config.yaml
n_layer: 12
d_model: 384
n_head: 6
n_kv_head: 6
head_dim: 64
d_mlp: 1536
vocab_size: 32000
activation: "squared_relu"
norm: "rmsnorm"
norm_place: "pre"
norm_eps: 1e-05
positions: "rope"
rope_base: 10000.0
rope_fraction: 1.0
qk_norm: true
attn_scale: 0.192
bias: "none"
tie_embeddings: false
parallel_block: false
extras: ["capped logits"]
init: "uniform"
init_std_qkv: 0.0255
init_std_o: 0.00522
init_std_up: 0.0255
init_std_down: 0.00261
optimizer: "muon_variant"
lr: 0.0077
lr_mult_o: 2.0
beta1: 0.93
lr_head: 0.0109
grad_clip: 1.0
warmup_steps: 0
schedule: "cos"
final_lr_fraction: 0.0
batch_tokens: [32768, 65536, 131072, 262144]
seq_len: 512
doc_mask: true
train_tokens: 341800000
steps: 3341
dataset: "wikipedia_en"
Each number is 500 + 40 x the weight over its row's rms, rounded and kept within 0 to 999. Layers, rows and columns count from 0. Numbers have three digits each. The size before them is the row's rms in percent of the matrix's.

# up: layer 5 MLP up, 1536x384, rms 0.114, rows 1295-1347, columns 0-127
# down: layer 5 MLP down (transposed), 1536x384, rms 0.0561, rows 1295-1346, columns 0-127
up1295 099:477514508510461502455490508506505537484532513495477450553441510518488517501550522429467471486504490440490460500354464539512504435549529475516461538508522528484510507493553506442492470499437533539449454464436501502544530446426522495512541547458486511480530430495503480503513449581550492600544455492477520458494484494427474573407457531504522560444512473520557572474466547513479442451506
down1295 096:496464458505467514422523476470519494417552445474541499495507530427578476500554531409486543502462513515441459507489503489504505556532478493530516530567532493516468509474486537468502524561578477458581443503484504463429516449551508474456522467525463478538531494472507494507498518415502378470524493541403528490440544481508469508462495555483493538493508551494486461474492458499463443517543
up1296 099:489540475509492490561524485515366468487563549501506479529540558486594565506510458495475512523491534566512523453580539624485443437510469497508443455530466479523465548491461423541508493540429426488502417503526490527456515456508553482511570469499542472438446459487474447567444556486500473577501482401568527505502482461450483531525483464556547469545479522516503464510537539490466569519459
down1296 102:478431543476505542537478538473517474541495552422571457489545494452523532537434439539547498426452470503544540471531489498500521520460409429533487531511435498557565530447548501549571455588474579474495444542552565482489522503463559511499541457564536517534559536544505474495479445503534564471530494524474466481497546499536434482519501490473564524484518456480500451510519458519504592493548
up1297 099:482501481473456504526501504460455517566496497442490433510489481505504524503458502495477527469482568523499486563514511549532496555540518432421478530487566525479565518514515531469529546455484561540539488505539545515445519560489458543471470567463446613503574503463483530467543521474432508538549513550431513469550518518444449500518495466521511532522505606529530486497435464505450380508573
down1297 095:471556535505459514507493532478477557466471465494431571525427465524501421562547528462545428493442566499552415489471431522544543490497430506450550481505409471527501504476565497537516496525523521485452484483487500533529503458538597445511513419456544577471465569497474542520477532506510536553540515530539473510500474496520456543464476568450499474443548434514485600575497518428490576496462
up1298 099:514535430469565470496474462510437465500576495502462551498603508550509566475477517494483489513567638493562535591523508466456455522474541466469486507496463460408534486486429475489541514511566443506492474470441464479498510502420471551457497445477523473494476539480474444541532520493408484494417508484494475441495517487604500415436462469495520529463533439545494516516545435506486483446476
down1298 100:504516499503569545435533460508528496479455532484448489533501537412484556540516428415449471544545473500467541513544526508502508441472577400505424421523498533508536493457459549446514484508509437482428500493488480509483522488443514553495562528527523507491506494507530405566546467570489522501453497523503525432579508564427469465502557510493452416469519508461528477432454491470494443518474
up1299 101:470477549561470533518455422548468552500500490495528500475463521464535475498413499471552435464500542488494563491525496520523537584526500509544478511449473524526524520577462580483501482504551491473517508426494491522470462533452463496492473486438558496600496489536512470504528438534445510484471542550482427556525555470476438517504480513487501501426505539560541478509509486532469498525553
down1299 099:486484484433553542462473477532476431503496516566532443522514523481548446522484513452488505468468527464464473477550482515489505554436485470419461503511416478579471462522502507472482514566442464504508547429497527502513440477524484447475487480525515528547480518409446484547512522477528459512526522511542506486502488507420417488431541541476440560397484441464435485503536525532487548519546
up1300 103:501547499533510544489448444444496487440544503493518556514541486506553545421560480452445531462474620486544413528571501463530480523482469466564465503537462487535469483544552455557464533484557476463422518491490507467494564503508471493514483474523497496501393572475448532449525510493579499483414499494470506539489535499478502479521498507523510461471490546532476445503525515444552488528514
down1300 100:565488488521581415479492479457477465476553541495564505506522555549528492533531486458492487523606478522395504495594535485445568460453426462430548546468471496506533474562567544494514559545465479480469479526524489459512527502454487525475414481513542490515565520427552531532487550582502476380528590545568507525501454483467501504590521535515515495508568430468505497537490434492532506525432
up1301 109:484496497504451485537520564493510532524488524442531482462466440447447503548504424466511449543479581472540495466522479517519536469515472517457468491524569505502523467447524544466489463420502502423478441524597471613527571473572555520491429451505526557483478506503557537495474494494510463420484480532526520508516491476527535581538473476531504516476509445470492541600478438583507520501553
down1301 104:538542488591504595506529542480456554448504511484452425539571509484546487499585472576519522532576442500468469457472549532550515504538426530542452576575477498611529489478449478465492441501488460563481528554541566539435572507518510516525506462493506499538443541419560517498516469486488479413503565494505505507530486474496511542492513519480439545579468478510487516556527488494544477497506
up1302 107:467545479456572497502475457522489532523469517437497517425484487503545501472522511454536490494514547528504554391537494493552534508445556563505478490492490497523467521500475428388530512524519451536541510518426536484498542458441534480493564445441548507551481503553531498394499417507527447460540569551577519440420525515496502555461470517457487569506491522495438570483406510495544482441468
down1302 101:494463461404398478521477510546501508509521530519537592543525442536567455498485477553456507477475558518513555478468509546451476460511514519530560514490503551486451462524501444506570480455504513530555476432491435489542521489478501488508539542516487523461480434544461454400494477479470496467525566495483543533526497518502527524488455424477536544593541486515550526588486550499511503497501
up1303 098:495535532544563510534503439447502484519529539526509526530591484546484507523474461501531490567482454480467551485539495435502493596467499460550521433514458608476578481485512543481463491512485546544527516555548466506530547502417506508475542461549509527524523464575469483510510442475485524437503456519501486485462441492478542487437453505318483497511509568542415482556487500502480502489505
down1303 099:488545497519505522491430517394515530529529520453519461527465558490514573510461507525510543482576554504467463555455524461473558537524489506511558546403503437541515537540470522480473435479461488515570541487538537495534558487439472447512473494459536516464475477485453515519547510429577524476520520548470577571458499509444493515507445491490498523513534552509538551545505440492507581551479
up1304 089:467497461547476466541555469479511520497468437572572491466558506534414484477531572424461553445474563515472528535532556527494508486492438459502480544479498439477486482485483543465406525444502438525509434590460488485445502418455435454517517490511473461474527545411448448481525596504497485554523530470490533497403467561386560537563519523466487604481512471486542496462504490455484545447496
down1304 089:504543550518437442476489474514513433532518463509444532450506493501520502490455532557509529482580513507480498536438467483489444442479495508470543450498438524610483476504516561557560486505461489476499486495492530517462570492480538576565509482496528473498553440531423546396502568490535502455475512470495474474483429545507490530507496495514456476412464496458520395519468485533502560473471
up1305 098:484503467563618523512479571549540511508491546468490475511490457498486438449482476476482468486497538399500479498451513523562514464461559555464449464493509610577504503499596534478509496477538441534569454513428558548508573526427494506469470472508508509544512499433530531500510531453428543485495546482544538541514516526489438519475473528469443471476521494572449492431487539468464413462507
down1305 100:478519515449486543494487532512533534479491565440466430504473455486566552514442501407485477561551508520482489523472586466531507483491566548540497528538488476454484484515529492493491455499551497498484462437426527472475518448420477495484505451458473574547486467541525535538505502433531502591475517467453458538483439469445460480559489454468555462504510503472549494478504492466507526544483
up1306 100:498496552523512433527546397518482477493475516550540537531501495505432496482527448482492482451506487461485496454450508521541475525485522534453524505529480464543535506458508497503502557525500467502557550428564512522519456484514515454559558459458540478462535478507472459498489562526519482510504533481479579500471459464499450542515511522578500467576501461500525602514486513538524541513501
down1306 097:521463556497494529496498559487542564466543492525441483490544463545547561561479523491498491455463510531549498431404390523448479520523502399462497514532486431467559558483487533479528465453495484508537571422487459479514511494477490476488475511489576498459470452559526542487502559444580465512505510490531524540602511560477511499489554494530504497532535513496535500511574511514513538510440
up1307 101:452507531496408477504509558511558508513481474490537426496508471515522634463485508560445494517520406481476474430506439506521518417578552463433493525563545418470503474516521555467503443503496527545508540520554444427456519434435501468526524526507534427480464524523553491425468507531448508440474516543451535543457546484505475455521534507490517497406500541546498499487501505528445462566494
down1307 101:517548525540523537469565483510454544509463508514463444476460522511524541484453405538435515504487539430451514493548578516475463498493557463460446459530495445522468419457478464494481392465545484509499463509516523524504486405446565476555445484483487528495492477524428480414471483502466508403564524519504576486454547432492501479502474438499505452491549424500409431479533532465521568546483
up1308 100:489469460444513456481540451490465534534483415519508431515503527489587548506481527444492512497481446446558499515477513575495460492471508533528501496521465476517474537505540526439401376477419544428525533499420530465502527455489471495454534423560456565508452453530447503456424515501554417556514491460435523397445448528490474536478454523523452487525473509489583490516506520526504498436475
down1308 104:395515522473538475490536526508506543555517554505536507506483516481465495458509478512505534441505484513446544514469455546529557489413592550503524527457554471498486495536537474482520487517454485451506454568441532463475529470471547497487477457498463465517492514539538511487530514451516488538440481453489551474575553475541497517527485439485388511439555501509506569460484496441576560505554
up1309 094:535466416550497553506447512517554538475547472536443450484466467557511554522541540500575450492597486509560456490549546508547539511566519559466419495466457503515557481494429498510495461550504501535525524550446468538533450488420534544514460527528503557453541561468451467512472505484507553513493551485568469501474454515460543474539512521467529529519593475482496497484541492536501482491498
down1309 099:435443511468510499451572522478544478542506515454487535546469511464474554493499430470410489554527543522452479505497511532489518483498563475472510539519463545541431522493542530528528494508535430459538438487479415515418553518522475457546475472463435493562512518505548430507464514498528560582532521472483529498562471559510480523558455472439400471494534471452539483477472502518443486539525
up1310 090:525508476491476530501574474437479514559505487485476543529508467547519569462592465550573493470453475505526404463506545505464491511499630540525533443510536533450561513573551492462571530428541574437432535549548526520442505474442421449411506464517467460544450526505510503484583464494465543459545510537436522531443532494480516462523409518481491446476488498560507498473443547510561524490454
down1310 096:506467487517522447458483449392506489565510434518465493537489516529525493474498512544493471493554538522479540476503542495452537533528528581553490497501477568510596496430474536481493453521498515479419443449494490517462465482563438489515480427477497511557553501523576514442502547513498563524478429501530509547478494499515514541506488496538526532512482603562513438454502539493519489479546
up1311 102:558529492517454530507441478515500553447511507486465526473517523613518513436467452454480431486492441486497445479510446530490485572463468487479520489501504462468497509410519489527499552494477495506461467446534448474526520456509399535504484525487511510504495465514555489517571464548487516463474473529465539590521507501482459471488444463504470461533565464475544531425490515560535475541447
down1311 102:468518497464449479489589468436452524531483484498508508436552533563505555452601516469469506489562469572533573471487556512510585478482460494536521451466538501488442567532560533541531512465534457509506453506486532465546416486551466433526495422507544488420503502471531503535576514473493572484441538526563513487508471531509474534474464520477488512525427461473523523519511421517482491562568
up1312 096:537563531532492458488530475466534472469520506497424419520488503544481524409480470467462497492367468494460482557460484530484489537538528501462500513377475428453574554493468497529537391479506562494444441443456455473493509512526515478516484564481557497506537497601504506460499435498536471571550523564517509504492518514521496507518426490527462534462563498489504579502417531509462476553519
down1312 097:505527563521535507537521551481446523519548543421439465527503521462567495605522481477547533518503477564469538522480503496548557541497473513499522472477458487504463463495503480469529416467528460480474530523542476461491476533553471489484492430531503563484517488485496551456463456490486467586471546464523459518468488519504467552473546489566473492483458484438455551535482501490537513532491
up1313 095:471531488451542454465492500566450503419466518457489502474519515524452555521511507455479484429454482413507507436432466525483513485469538383504504462487533553445522537497483545491417493470385462405568484442528527541554506523509533506506487502489517542526486453441484526407574558504482510491494413478544459530491548487464454513572467553504513559494527499486517453526509483499492506479437
down1313 092:602505490534442450433487414520522487531519497491453467487506463478454487597478478476527420487429555502557498496600503481509512512512490527469478473475512486500561440485513529526536451510505498477441517458467519539521471510510453544551476477570495585533500429513509452528558530501459526405437464515492455500629483494476443484480507522533513558544427492528587461402494534518555556448519
up1314 105:511527453533445506403465487442479485494563506568500490525441533528497551497513452505506501532517513506466528450581553518462488515386474489561511524566528497539497503488480446498505462509498449536499525454428423460494532587461468508506592548537567476481578499427458469466502579559515502497518471490423503461482438543473474518517461485420543544440540535538549531476533448482493544482477
down1314 107:501490517471510492478528428456449475475534544507536494554471487524450458442498482502496475493463538497478478456531547501505532522452521463441473452532451473558484457426490473521409579427499511515483492506516478479517457538523536440493568581573493539549534532524530462493401518543495575543499535494499464460611500492443514489530446532489526433496514475454494499464512507484490512570462
up1315 094:529483506453453520520515509500550543496434522494479562513502540491449448465517535459472552461549548520419454549464572392437453447504507510479393475572482474461493491488489405517495468498478515510534482503474498450452526479468456469435486479439473512501475509584521479551512444565484520421535581431544523501460465575469543494508457550551479549541432428437457598496479483495457530465486
down1315 094:518488449546523562558571517532442585467544538496476521473459434548538506527455377472549522518533540450566519540529549632433475470423483535494498442523505431430487501529419518458550501478485524524520498482514602483471461521495536502510552479511448485534499540470487498484497448504481552550473577479489530515457465542529513526548501487526503530501493486489463542532504491560441488491513
up1316 103:553552511526414472536446444504501516498453499499493455496503508513492523578532471434540505517473524537489501453471401442468426562501559505432534460550519521500454563471474466517534545465577583502497578512462521479481489533495559493503505527498527416535484474548477509515499500506574469585502478548484515462471481483491434481539554440461440446550465569543510518531515481471471587493500
down1316 104:471464515570510523497414582422479488490483526446479497507477524538505504509483451422504561508523561566471517474496582524507528541565472495496500538478468420496519477509506541591466505542452438531459470537515538551502492416494517528466494486493471553519502496543497441489448460504489630507478514476549459443453488494502531463495479535481569543469509460499522452511480470531517549584583
up1317 096:422499491536437523516476516450420493504488499456509466470516554505516520544505491501406475562462519516454547516531443501499503481479472440534507459526549414431506492484462550465520539497495480544534530509526439544497517520450504511525511505441476525473585565522435460498569482445476469484519474540454558589561523490435513526494543559503477545519541470451585483509548420577556477490496
down1317 095:488504511438533574574446534510472587506559490544432485418437465476547462527457477509531504514541496469531511592521510487477443475463455558518511532433467543525536497524525462538507484539470460534459496448507459477512528558478464454504466480465439472534552476535459454448463551511537478576503483470457557468478561523575513445496491512500451488511494536524459520503466494431532541509458
up1318 110:449448546476525525462492486515474511524458549556439535499430550476473534568558483539495486479508497500483516456465492519493547537469458440525476523471560512482437541384562538418577536487559499578541452449497500532480443467474519546470525488424511527478579475470505544490611506424448510533467485497459533559505500515490502474486560522491497551463470480448502503534491467433541520494530
down1318 109:490523538496564473510512515481525504587438529515483487430493484605501407530550447513426512536457473461478486518490539515518488541409487501575496469498515497465454462519545532449518558501557530495483552454518508478495493485484548533527456548530502474542502480487511550494436463540503509536490549507459464502509507506549488475527481548508492493515500471465513543548510561505481580437486
up1319 096:523504515556471572527566514519580522471480487497473463512483542469512480529457457474524485510554497536431452487528492437449502539552563470531514500528498485505508459522508525486421505504529564507496469467476442476500516538505525538543519470455544460506442508472482473507541475451497452466546458477436496509529476404502494530463504523525485512544512566519442419560536606469454427499537
down1319 098:489496502529494522561513515500428461472448543516419440524492462437502517609479502527456533499485460445546490468529393441521574502541511381517486515466507487468464465546464578472461488476470519516545509529516522499543506501432454496477474487438534505503435480459503476563489534499460445444449484486477451611587521488508476552508532469453514501503490542480408433522405485460531479545497
up1320 102:538466491483445489475513466559453515479486594488517488440518470473492542515493503484521459523467490448546506477476485477537469518505536431447510519473461517498465471483616518455438508436512450495545394470530477504394549534546567524471530448491478451509506513536512488495556493519553495498530552510494582524477485510413501442515495538470465516538496478444469498439408549496611429480549
down1320 101:513501436507447455538399559514521422471487465496591519505464502503607465535447579565500534522461457519429418463479492463411455534552548499510499520554529520484485416532539497570535487564542502512480502532465505552502464430481557471501489513509415425466570497527485482441472481514546551491530508505548518497496459447485551534542539590515540529505470516538545519502492459456470434512463
up1321 094:484552470559521507507429489496495536618497519447526480507493477573417511526435444477539469485569460459522521567492419468472542531525517445466466472436522543504477493508508484541527462506508495524413530506513527490585500510468551478448556484556529557489496512480490510495554506554523566527455537494501489484488525469491530398519486565505512499550519460490538524505507542466536451585469
down1321 096:482463435510525457493484535444495538531512539506515490537541522526559529497473475532475551527512560530434466496487470553467536498496491496573544482500526594531503596491477562539529521507454520421514426523433541569540434442458507499506503556538454460529499487528478498485454454553543511488504454554467534556550524504517558477484493500452435542519518547492428444518471479461509497506522
up1322 098:543519549516500557547475469521589466584537492490478493507478500470482466514517550513552558453520527464521519524489508421609507515588522494496503415429474545517486483528486495457500519524548501501461502531427536518443467479458460447488573507484534444492493485434414526550470515505535470562537469439407537543490473523460433490532488539557456500516482537534547547508459477425538557501460
down1322 095:525543459453495562524471567481451496445427517555493506525480494470450483519497475526457402541513536511485480502564456490521417526505550555538540574467542446478447442521505546404605507500516454525555519526457494491484503554507461457540508506563468631496562417502500543551505485550501510462496502527491507488467469539578528539468542498563618532447503484460512474523521545507560503490471
up1323 102:452503490483459457486428472484487490516538543482449471515485465440511464444508495486449580522477490503452515515492458429534543540543544497505537450502526456497453448527530516433474526565457514465483516451461481497566518520464514504574503505410505514405511498472462488525501484448464534488531515469491518437468526516513470491512571472465468493463503451538554466535485435532453521497508
down1323 099:484469480435483488460559473536529527469502514516471474482504508503513465518476419443404479536512594505512554473559536561453469453593483463526509526483504461431430493527474527516516513475511544528479454536569417524519496507481532516541491503476465538476506509535500502429485567543475586468533417514496553480492555422538466517440494474499454509513577443454499483524427502532585541447499
up1324 089:487553526500466510544470487503494515480492468552501517516420466492449493473513480457570508481536446479503503579507556489474514503482445480484558489525493534554519510578436540471498486492469497545457453533525510459492496526462548484481599455495571575502503493575553543461436404470475524486530487502504514549459463528536504474531516533502506480506458539528561483584529492536503544489478
down1324 087:448529462538482441456456525533523541503457502459496475523484532451415585505480427488423471512502485505520498505538529501544416528513543537547507531468497508544513581427541515451475487526510505487483559405507444570484524527440489517472450537519478491516515481435492473509616559559487441453491558482512471521514415466470556539566523525495432472445482457451521470476528541520524500522429
up1325 107:492510442404424546558510442526465471506551480548603530470481455486545556502565449483471525574519480441439452478492595399525456463392494452511476500479551468486479504452529463515488508487549540503518485490449413535531493456504456479439459440470473503536485448479531500514426554505542525451494476471493492497451487568429478403501459528513474510519524467529538422525551476582571532461496
down1325 097:519436472531457469555475512483431506448502431580505472518543465485511567496496504545448508517468506497527523509518523525455486486510460512449462464508539456438498517473527493536570484477494527449461606538523571512514537444530497503481486451524470460514491493492486432474492525520475460482525533494499544431486447539466562584487429500579459504518511458534597440463519494441544525506453
up1326 103:485579458499498524505448524571536511517465532456516460528499481455549571453534502484489493482499505483527529551520489504460518536495515502510407469550501451505505492492462548438522528499479550552469429441390496523540428487452483486482500565500471485512504584507491489537466538572406540534489623546447467526524464525432541510470481477521450485524502448505422453486507478536532488516367
down1326 099:513510500531569512432489545608550466570472480515577513533507463487505514486539443437493464462515457486415481514481439463515530549521430465527521438483540444479497495588471486484472513529483545544501553466419534483489515468503484510491460481494494475539465563572532418528509412560465469525581471472489449476453498446493437548457443462510447453502584550495477444478504422545477516475510
up1327 107:470458476464539429418443476454466521525479524541520512492542539473442476475497525495475504469494521489552491433423483529500544494487524564537468455544475501520588558469569549475515500568540467498486482452478452550488513542436533549482463471489512492532545552530496513490462521471493560470508493538501545542573491519413450463515439557434461536474432455481489524589479564527487475468519
down1327 104:458528531523452516526474556464501462470446488579437465436530465458495507537524567496562449404446485432497492505471445477471513546534475527594538532487496519457512497493477528543459500465433570461488492490461518499468462467499466539499492488465451483524562385484442495575560455573569560526518456495509493484516530521529463513441410528438491592453456540535478492511428400583535502543540
up1328 097:558529593497496483489424555500550504439472524422554530527492536557485490507462478518532532511587425463509485491541559501524561497458476513510531519458433512568533477518422541506565443512517511482546477446458500487478515515536529519477438505509549517543488555528467523499449542471492425495495529501549509489461525544508541403561497501492526470493496508559407529528489527602498494540541
down1328 099:524506413582439474443543488466494513515495484454501584485544521520352479489494550493490534533492507590543540583435485490485543548463481511450529535519477495473503476511404532533443463521528505506515535417505467509536496524484509492494506479474559471507504526471502456510479501512521492478499491426533468547457425459499572535494517529519473529502524576546491447524557434480556483523431
up1329 097:558453445480503508478529498497542482539407517545526478489492522595493429517484558476491547487529417537542538518508491441450521435427487497478541506502506520474508552431440488511508557443509510474445510522496523469448396487527510486459530547542485554528464530487496542423509504460587490477444601583502512513471578503550520522542462460424481481496524485468510588510538467503473439546462
down1329 100:500457474534482587486566456515506488458465449461483472464438432511438457505448580483474531545484515502536496535460498482580473434442490444488497576552535502455478460461500554587508492531479492482471476491479567481479454515567519497530559513544518524524480437483534431471524522513522491465552574493497475513454475446538530586536480441515456511433545479463525521450460489502473455567561
up1330 101:530511422501371497458487487503511490474520517481543473488515440469620548441475515496582499517554491479511481506493526538510505537483471410501485545487515536537562537507495531488464508535469578558438489467439507559481488460447515495428529466493553513498462503520497495458565463496574576564467580522495480494501510445500522557555484496439541506520536568483489498461473529550486504444501
down1330 100:497527546538578552445534537481558477559467565514459449536535577577568477521506474484551511470511452490525465441513534470544482426502526562498573552512510520521538468517533459536488566529522540444534506520486505499530496403452424509526516476515501509461466476508617488571525476585500480494448414465453459545525464517481477594549540510441506542486534533564538460548562510504531530464463
up1331 108:530456530561526458506480499580473486495493613538507472420488538466436566456538487489490557530537552525541531431513497476497501529480535458522489542582517543569456459514507549528544458504484469461508589492560505538549549465534464561594533512520437542465542549483511491461512589464573466520504443473581520498488490528493498510505502482521552512488488437549471498537391507518497560477510
down1331 104:473473507518512511552469505552536525486525520489551479442491405480488498475386485527478518458502516584498478496537604561478474571530474531443515517463499511480524484455461537450541514481511504458495506607483548505539496469445507504564511520481543500497488605546482491404498556504539528483469519488531537559498444518490478544520547513505553524536518433536511503493420465449573485503524
up1332 095:479513537503459566474474505517458514580495563545436532512454534471497519421577424505541467492530522414471491514514487448553559605515504506521476435497568592564475507564487551495506481551509441412568499490440501485441513565484494481515491460462495486533454521461539465554596508547556500532519528420527534493467495507569527528495552528487492552522509553510505470491502537553471443519538
down1332 098:473443471563468461572524560468413515488524527465552518461450570407530491469543481432553543489466483421464450449478449513446457556383552528469556470503510510473492517493440449500506493554502494445523487611482518494463506456478525436495495484491513520491501530509501485577489520450514455445572510538511547497511531525468454392563481527486583496491489504520511518509473417467500425445506
up1333 104:480485462464490486533480542458435533479553516536533460516462506443563497457505526503458480489465536488544549511583419452563509518406470465483578520531512532493585497408579448501550503493499574524518520461452535472494441509518534502473496485465469467530544569495430565473568479564457463470477511414561559497604418502500511529446487472448444579500499479531447522552464574492496512484466
down1333 100:561475527441440476550471520554493529519477482525556488503501525432473437546555500574517461486497547464527464501567464439431468545479491608537512496540534432509561475521527558516522447454485487517395456537566472527525458501509517453489556493483494477539521502510488508489473510526430513438472495476485526466536467539532525468512468457539528495485578483500479489495596571506554481591534
up1334 108:484474492467522507567419629508479486438454475516504495420542594481450475524536482516549509509487450486504512442478498473467479508492432533508456566547568533457504546481591514544449461477465500480543500559553572573487459474433482517492559545441482519562578555483528519469525521570431555495460496504517558564550573491456542522561525510501541497411504506542474439436426520503499533423563
down1334 107:518498455519440509500565462496415555536578485507475464491494477388479500492482490488491500531555425488514506593487567590492524508500514529487416502544476508497523467491471494497466469581565467494474445576489535527526554503511444485473516475443485456501516449473493410542517439502437538465552496533594553475590467542454522523501467451442468562498505479459500503533473444453490568530490
up1335 099:458515511459443517483518516530454515487479529493529372465484474533535508489544567516534549501514547522514446470466503485517513542537490541480511507460544448556469538460555480556519535501389477535480540525569416457541488484457430576488560486459468488531494442461474472560530542538509436509529582482516476519517432463471522520571483662456524582520581498441545508498504521528539499452494
down1335 104:498439484589534558551487498420537500443521587555499501477534546454600506501508508495497501551504461551459505502494519494465485458469570461475482526508508499569559500450516468515498560507452551481511506418457478508525436538478554557549541506504477506502500501596538551510529583511545513424517442478487481480542519529497467599545491518482477558438419418515422434511473568462478490461479
up1336 108:480517566450496525463528463483528502480510553483536484459475516518544490570532528514606592463541515481478514488496516453580455434530472492540484511542473437467583438460431505511457507538458474537573502478474533504439438492454461528525490483534439469558549516475510424507440449547461393516498500558480525444445493485502460457579480543460476461503477470462446525475514465489560533509438
down1336 106:476564479520512503541540505483474463527484497534524472495486518519467564495443502512545465541561454545509523547399545503512357485537521518472522499545500457536494517449515507487404424489458469555510476549591491475502516536543481447534467454502470516555524507517504460488518523501430488521506522471522471497513471500517552435495522503534499503511501467511483461401528473511508512529417
up1337 096:488472541496474583494534517492493449521588495543557530525484561521500464532510500555473461533496466486571515504482462447639518559535569485508541490485432530505507550546522444452437507542572555520485495551496523496511615483511494503483423532436580499437479510505575480510518477519509516452438521487475481509488526459443529427481475494490509502475485459522490454562505486525485497508506
down1337 096:497503491499535514527549488514457525551509518534507535509507557489457465446459507539545555535512469522445465476516539489452448433489507433514536513543465472484479439374502449478536521503543453532538516612512494487494523507491478484490457469490435494469498472420548570484412519410528514533482558416462541457464486492482487497485493520543527462463501426520492462513524470459481490455509
up1338 106:471477585517530485535489538480417408452492497512485488591548531550477560501458463488517563504518541472510494498428492487448462428533468473525497511478539542543468476515486548432480464542503537586511432506486509529487417463485451517484456401547538571500547489491522506499547585492557473505492546434458471550499519499504530475514529507555498464522514537438638544511478562451500500536460
down1338 105:463471494490447565545514521500508499469534467456473497489510566538587427465434520464441503513443520559493512511458499543470500535543416497450543448485508484450425480570481510516491504540455554465484467533517523532450528488525461414442496476626471571570473476462586514545479525554458476541560516388502523503559481518459531485553538572526517583482494592525476474573482484473540505486483
up1339 105:511427407527521501550470498504507451487481498555560535495449451434451526432509488457507476537419485514531430489531576462473454517480501515575443529445536566502499534503554496440465494514561508491533479463500493470465469469519495471467430489411554449510485539479462558573545532485483455479417486483498522540527450488523426452467495546529524591495503436490532540507525468473486517438497
down1339 103:450493531470496422539511532562497538413496517566554517501463424474505594497493534481485501560452554509417506556514510494502413494476405536492468417486565506582505550477516553574573420519527521465481481553554545445549470444476498474523475521500523516508433448486506533443471561525514477458532561469550560546534464480503478514470440507455495458524463526501445490582494521453460541512504
up1340 095:534512483464452490491498387534465499611508558550456500474519533499523561477482587533422470507529560496526464511443472492487484462450465524546475491481534501505437531528523589531401461488450561515469554482518506512467457507547428507504515487489524470494445530507489500484500488485516388513496499493525477511439544536412499434519506476430449585539536511527613517540448460479497511525549
down1340 099:565448540552513549487543478512434475482551497560552548523504495560483446601504514508496452521507507558413532512441514437451451446470604566510515417515488534513510502505481472513502531483580504453523500483445484584523534589502496537520503494531552513489505496563492523491455522558507490373508517421540496487504443539444464506541498512499506489516541457440422557512488469491417485562491
up1341 108:548496504499525507489510486478517526479520496472449567558491457512456461437550582505489500409531532512534569479483497555521467487510525444523534483443484521500557480555498536572442488449506539481517495548495559474447455513469508516502423490546442523517480491479490523507510511510475518532476461451503460510511443499505532546459477549464500466467514457552609570538532385500538497492559
down1341 102:500536448496428493502537505522491525490524506369519570392520425541503483426524514409481476436490513519478456531515501515515422519443477492467485525543501507518539529498503517511504439536466560484518542448551529484573531502493593536442565533546487522511509460464516456407559511455449569554503500444541499473522558483544531488495516480441511566492391487482538499546492509562498478427531
up1342 100:519486436531431489575499425544472521529429445546525496458523502545496531478498517483579486524490523468492554465564485514510500432472542497501496523464521528453576557451459516450496544498480431503476571496484487495546589412509501553461500471532473564508506535526436496534484471529495459499598472487486524468526485437481477434508511527508529486478501495491526565552437489516535513444532
down1342 104:511485461582531508475494495411484542480465532524528427476546540361557503528521494507443527486505568459480593504469465492462456497487445517505560495522531446444453517531531449516456523532511485449525454565610522469456546503486522462497462543479483566550436543459526535505507508443493500564520433508497495464502446502523465472481551527530543422456471448431485481542536554497492493542452
up1343 100:424508544508469563489477438519597542464520473507544557517527483494526546534512474515419534479553473526449471510414407465462460536467520472484415464519500562505505485513554516472491476444492510464450515487479423442523496479462532495417417522580509496536517475494526521484445543489477550527574499506534462556506481478469504477480450481530439533540498431445473487476532458473491557491463
down1343 099:477477518600484511484462552445516479528567514557481503455462476473470462519494382425428453502470458523608443546532421500452523513474530434506536572485482540502535491509490515432561485483517498524564478526503432542521505497519510469520455481516558543501524423483528469552566559495489426483473570506488501504506563511520531521538515587482468520492559525472497484506460477544470478500535
up1344 098:482476522567477519572494456477507473409501468519428555482521514425559548470533557533488503479482552456520460447451469506433531430521529510496487504562499543444502483484546567448494464394501482532517540543546402481506532516523501511424517511464445578425427524549429545517488496493520499557501501532510469515494473471481509521519444464537545535488621552478523639543457479457441479450518
down1344 100:515533578529500476421485482505529465478468541448497522520472471461506542506493509575523513459552479457485478484465498510525424465471498549514466443509486379486452491485524559559449490520519526498527529525438518527542556534456487490537502511547495574535521446458555516482493460469531470543527537488490494526499417520483526515524551507490522423510516485497504478494503454509587526503481
up1345 099:507552448562406452496482515505529482539477608528572467493550512467532524485496539525426537445462569466532521555499486457589461503506495539468500481517570522565475408428499530521421529482458439421511472503484488489478445513490492569466490456409508474541541556526487477439472508511561524495478519480546577473472464542504555571513579561447492480481504520589459490455565491510536509500569
down1345 100:482532525494484510503499567553522469413523510476574462511503441389503490492505502548480495515477476448490534547421586510492500433458478557475461530483565544545469433478433523441463550509481478436539564505428523499483476488559497424483529497473512451406437522520525522440469460485521544497507499492511520527527460550482520489475428569526474483498456498408550500451507505533470502489469
up1346 111:536506523441520458491439454478514523478493474461520541441496491508456552510537538452575483534494472515497545496457491512545472509485463490546456515561589492511532527481498489546495515538548521509529523495552433571529488528467491440457461532485468498543517508438475458454495527490530540518448557516441570587511504510552383505519461473521490520447469509498506470507529501462478461542478
down1346 104:581524487477537453559479534559569466521516497545447542431529477524457541498512512389484525520478486469505486452504517525482513496534500507581560454490503595488487425469436548471527417522540509509593533514538482489450564478480491477532464534580439510477538528479496464510525439541584459473548529485522465601459454551493501562423443453514498464470429510582469508532490475523491505438494
up1347 098:520483441505512422430491485543499470529431549525478462481451487484510462455511526464564491512457505513498431523508430418519529489534520518549439519472534531576464487487508511517442493518521491535514575530490508483510458458464540415508537552437513509536430503549506489553533472525499501494563510474438498566522551476541504515538519524464563500523529526485506582453484500581488535537486